{"n_layer": 9, "n_head": 4, "n_kv_head": 4, "head_dim": 64, "activation": "swiglu", "rope_fraction": 1.0, "tie_embeddings": false, "init_std_o": 0.0391, "beta2": 0.95, "weight_decay": 0.081, "lr_head": 0.00979, "warmup_steps": 200, "final_lr_fraction": 0.1, "seq_len": 512, "doc_mask": true}
Each number is 500 + 40 x the weight over its row's rms, rounded and kept within 0 to 999. Layers, rows and columns count from 0. Numbers have three digits each. The size before them is the row's rms in percent of the matrix's.

# o: layer 2 attention output (transposed), 256x192, rms 0.103, rows 71-90, columns 0-63
# v: layer 2 attention value, 256x192, rms 0.111, rows 72-91, columns 0-63
o71 104:516484579538456505440456424506512492503498516550459555541506498493508458488556455500515512450527475467462493541499552446495514470520522604502461508532457536505453506488459559469416526614525510
v72 095:506524519488472537540486530446474459457502507504503557439506468475491521503435452520475532491512440570536508420440547540566558533561430465497573515530532594464481473503519527461516511502499569
o72 099:409413479508476519551482493510444465466541454569459499472509466514549507501563486449570484499514495472391480469536483488495405393467502496503476522465459508524518544564472504492473529488500505
v73 104:506495472524490438526559497424504571490497511530512456463499485532557488527545506504537549465543463455459578468399534515581499513457515465531499495444537566537512574498467496516515486476526483
o73 105:473486512499534531502498484579521515467409504464435452483532435420511553432510475565455493432491554500544453539505454509566469447567553517486483466510469529534475442496482472456504500543540453
v74 108:518473535485501492543485510533522517393493455570450502558446475453480480580484555541485491507466493493419519504523456495437427524445449461506445453499548465428449526484506501482526524487512515
o74 106:511456483430486511498487545458423499477540506448496475466522549498519456457505546530499468483467551470556461544487506591491579445435500517523472472524517505521486500522502536470526516592446573
v75 089:524511454474511409557548469438490589428452454554496463460528564412475534480581540513559509536576560525602445509536491499549519479541532553493535468483407523486518500528449503577480521465491521
o75 094:546457518570521508424536525594446504445482509536468441531522503480575495522467573536475478472453483464578553488562558470466484523483468475456480471345407511450410494520456462518437457403494514
v76 100:447527500510493518509502507496490532486552417522563477545569516469541523457530440477587536475486612444445573491467533522522510545513517515426439497486494478446637485438545511478572462481502476
o76 103:518488451532484488486450574471493545508560485494486482491491497521508528475495511564492538470520548526468505523505544580502531554542493490542586501520492555485516460385452486506506454597470565
v77 096:492506482520509517539421435434512427448479462433551480476504484631467502504470473506527529573463553494487545578498392480494579465510500498520440505511527461588561588531451445517521491585477527
o77 095:528554459496499420486528571568521516493489500450429541434503516498546518509512481392469498523623434514507536480466539523479490544549480540497502457562447511530489526527524525467463488470513392
v78 090:483516510542477547522482486461494463420518535507471503470464482433499446568425565512598436557506425512487516481466527530441536525500457511478486499468498459492434498515493530490527463519518557
o78 096:490483466543457474497490449460482465469515504543567464512456510446518516486480520543542495488529579568495515516517566479486449386541502569459528481526481510497569511488481446465475604491576526
v79 098:516552511490498465571504486553567539485500528457502527415460405520426507460491517542503515454482468434527496439517552518495513517447503509526481528427435460524470590634506524496483429463541544
o79 096:571472450464540449466514436504572487508467505429456424514457601508563450447566580533482500483440457492582555493557484501486469499556453518464523490557530483536506593513487527498475520561470466
v80 099:453448506547427441514602478580513572538500517556512457515516480527464484536517477538419485473459443519518463457550520531488564525509446574488485514537493538406479509568477503550511488527559525
o80 101:544515512463598490553527492422465532496565547494548516428557389483478489578471466517429503461505485481525524415516526483464598474448574528467535416537507524567426568514473486432520459488463491
v81 093:424483528434454572476531452448526509513467482474507517500510545475452458549494519491533497566534484570550537478414509581448547522523648485516506493494469557529543537553573466464541515552548516
o81 093:520535422516508518492489539508413476527434519520513501513437490538506550501485506475533518464556467481485490407542504446488432457498480542561491510417501539467549433422529482497487450418530484
v82 105:531494483575548442505426531461450586495512511484465535485501492509535553431507523469428503480544552472441450509558495528448530439521524511554507443422542520505556529525514479467537454551508449
o82 106:498462538492412474536526527573534383526505480459524515485555513490487523501533485461497483464481474526553436485471523543541473530538480459462499495504418450506536428555437506556546537451556511
v83 100:390510510491564471484536600491550519511523438420464548488485548561528544489469561576533525461496470538431501490461542534523508512439565506502524480484525531451515565461461489531477439452568487
o83 102:522517569427485574523553496492564397551448514455491453497494445548572510532560520485488531467489494473578529555603415459552557461561450490481518551495443534473492513536478492496451486496501485
v84 104:434453512537497491479457516566526584478517548509413533465481518448487516504518460467534459516516436569518486542552499526542507548537517478545518501469426482491433563454502507516415472562455512
o84 104:495515572504476540506482484540492531585423486482510359494483478469402443517494535519502507499490516483568607510538507473495398490505453461521536536534503467455549494497504554503542517497494448
v85 098:447419426617500485458535459493460508493504489465446515512496479494493526495508560506494457480474465425489529571509547497525436421493556494438482532459507438499467476521533454498565459491489517
o85 100:537558541481494487550505540543558445389461493512532531480474546466430421529535512496448536478529460498474487485449478501477528517444445451501487496462534492463555501473476607529477499543513503
v86 096:480441508475515473467556507466454520575550568457543444524525451524565470481518509513500547520449489438514536510485447487499466518460462460557457549554495540455468483507545476557437487512484446
o86 097:523512569420495476510503487542470518486505511402487511540510528519456473489532442452488479593483509537488420480542507561529517507440592536514451482516493481475492503386471427452576500556464554
v87 089:480489524510563478514458523437464543484498566541477461580530473574458467465527490534477538466476541479519496545475486532485519466538489411491492541528472529555537492466554538501487552520523514
o87 092:504541498513457478533511500474478475495514484507500507471437484458468490556565536519512388549492534513464429495497472480530600522421561582540496527402464510536483559563450464458539472521537472
v88 090:478462460478492506462489583513567501523483542488587556516547503517576560521476504463551446521534525507492449442500558465515523521539494516619551465437514497574472529483505507470455527537470518
o88 091:459589565509533521519532498525489503587513462472435431494497523523501492467471549454475519469488539520457508493522492465488530529512511503368485473496571558502539470495517455578536550543586509
v89 108:440483481496457541501452505587499458504530512499483536437482495463576531516494511486529494560581496538587500505509559476550458499466480514499460557479500522496472545519500539537549448517533532
o89 113:518500511531501505492498553487485468472478504537471404437493568563495535514537502540495589471449481451474534485545425463475537446505571555474461477559517523524483538452534533521511493528488481
v90 095:483517486439521498424530536503583518479498488494482520508498503504508431535502557491575560564458505551526510539449502463570515499402578457494543510474500458524499509504528506497472520488481503
o90 101:621585542527487471539586544454520552446549552503491445538491490534453538506500468468462506471554461468536543498512491482562470504541502538422523509480531466498562550504507543478567508516481503
v91 100:482457499499466526497512466491450460469483538480403547475497492484509529467562445463441476512495512442561437498534478460509493551508517500526475514546481551466519573493560523504503421558505486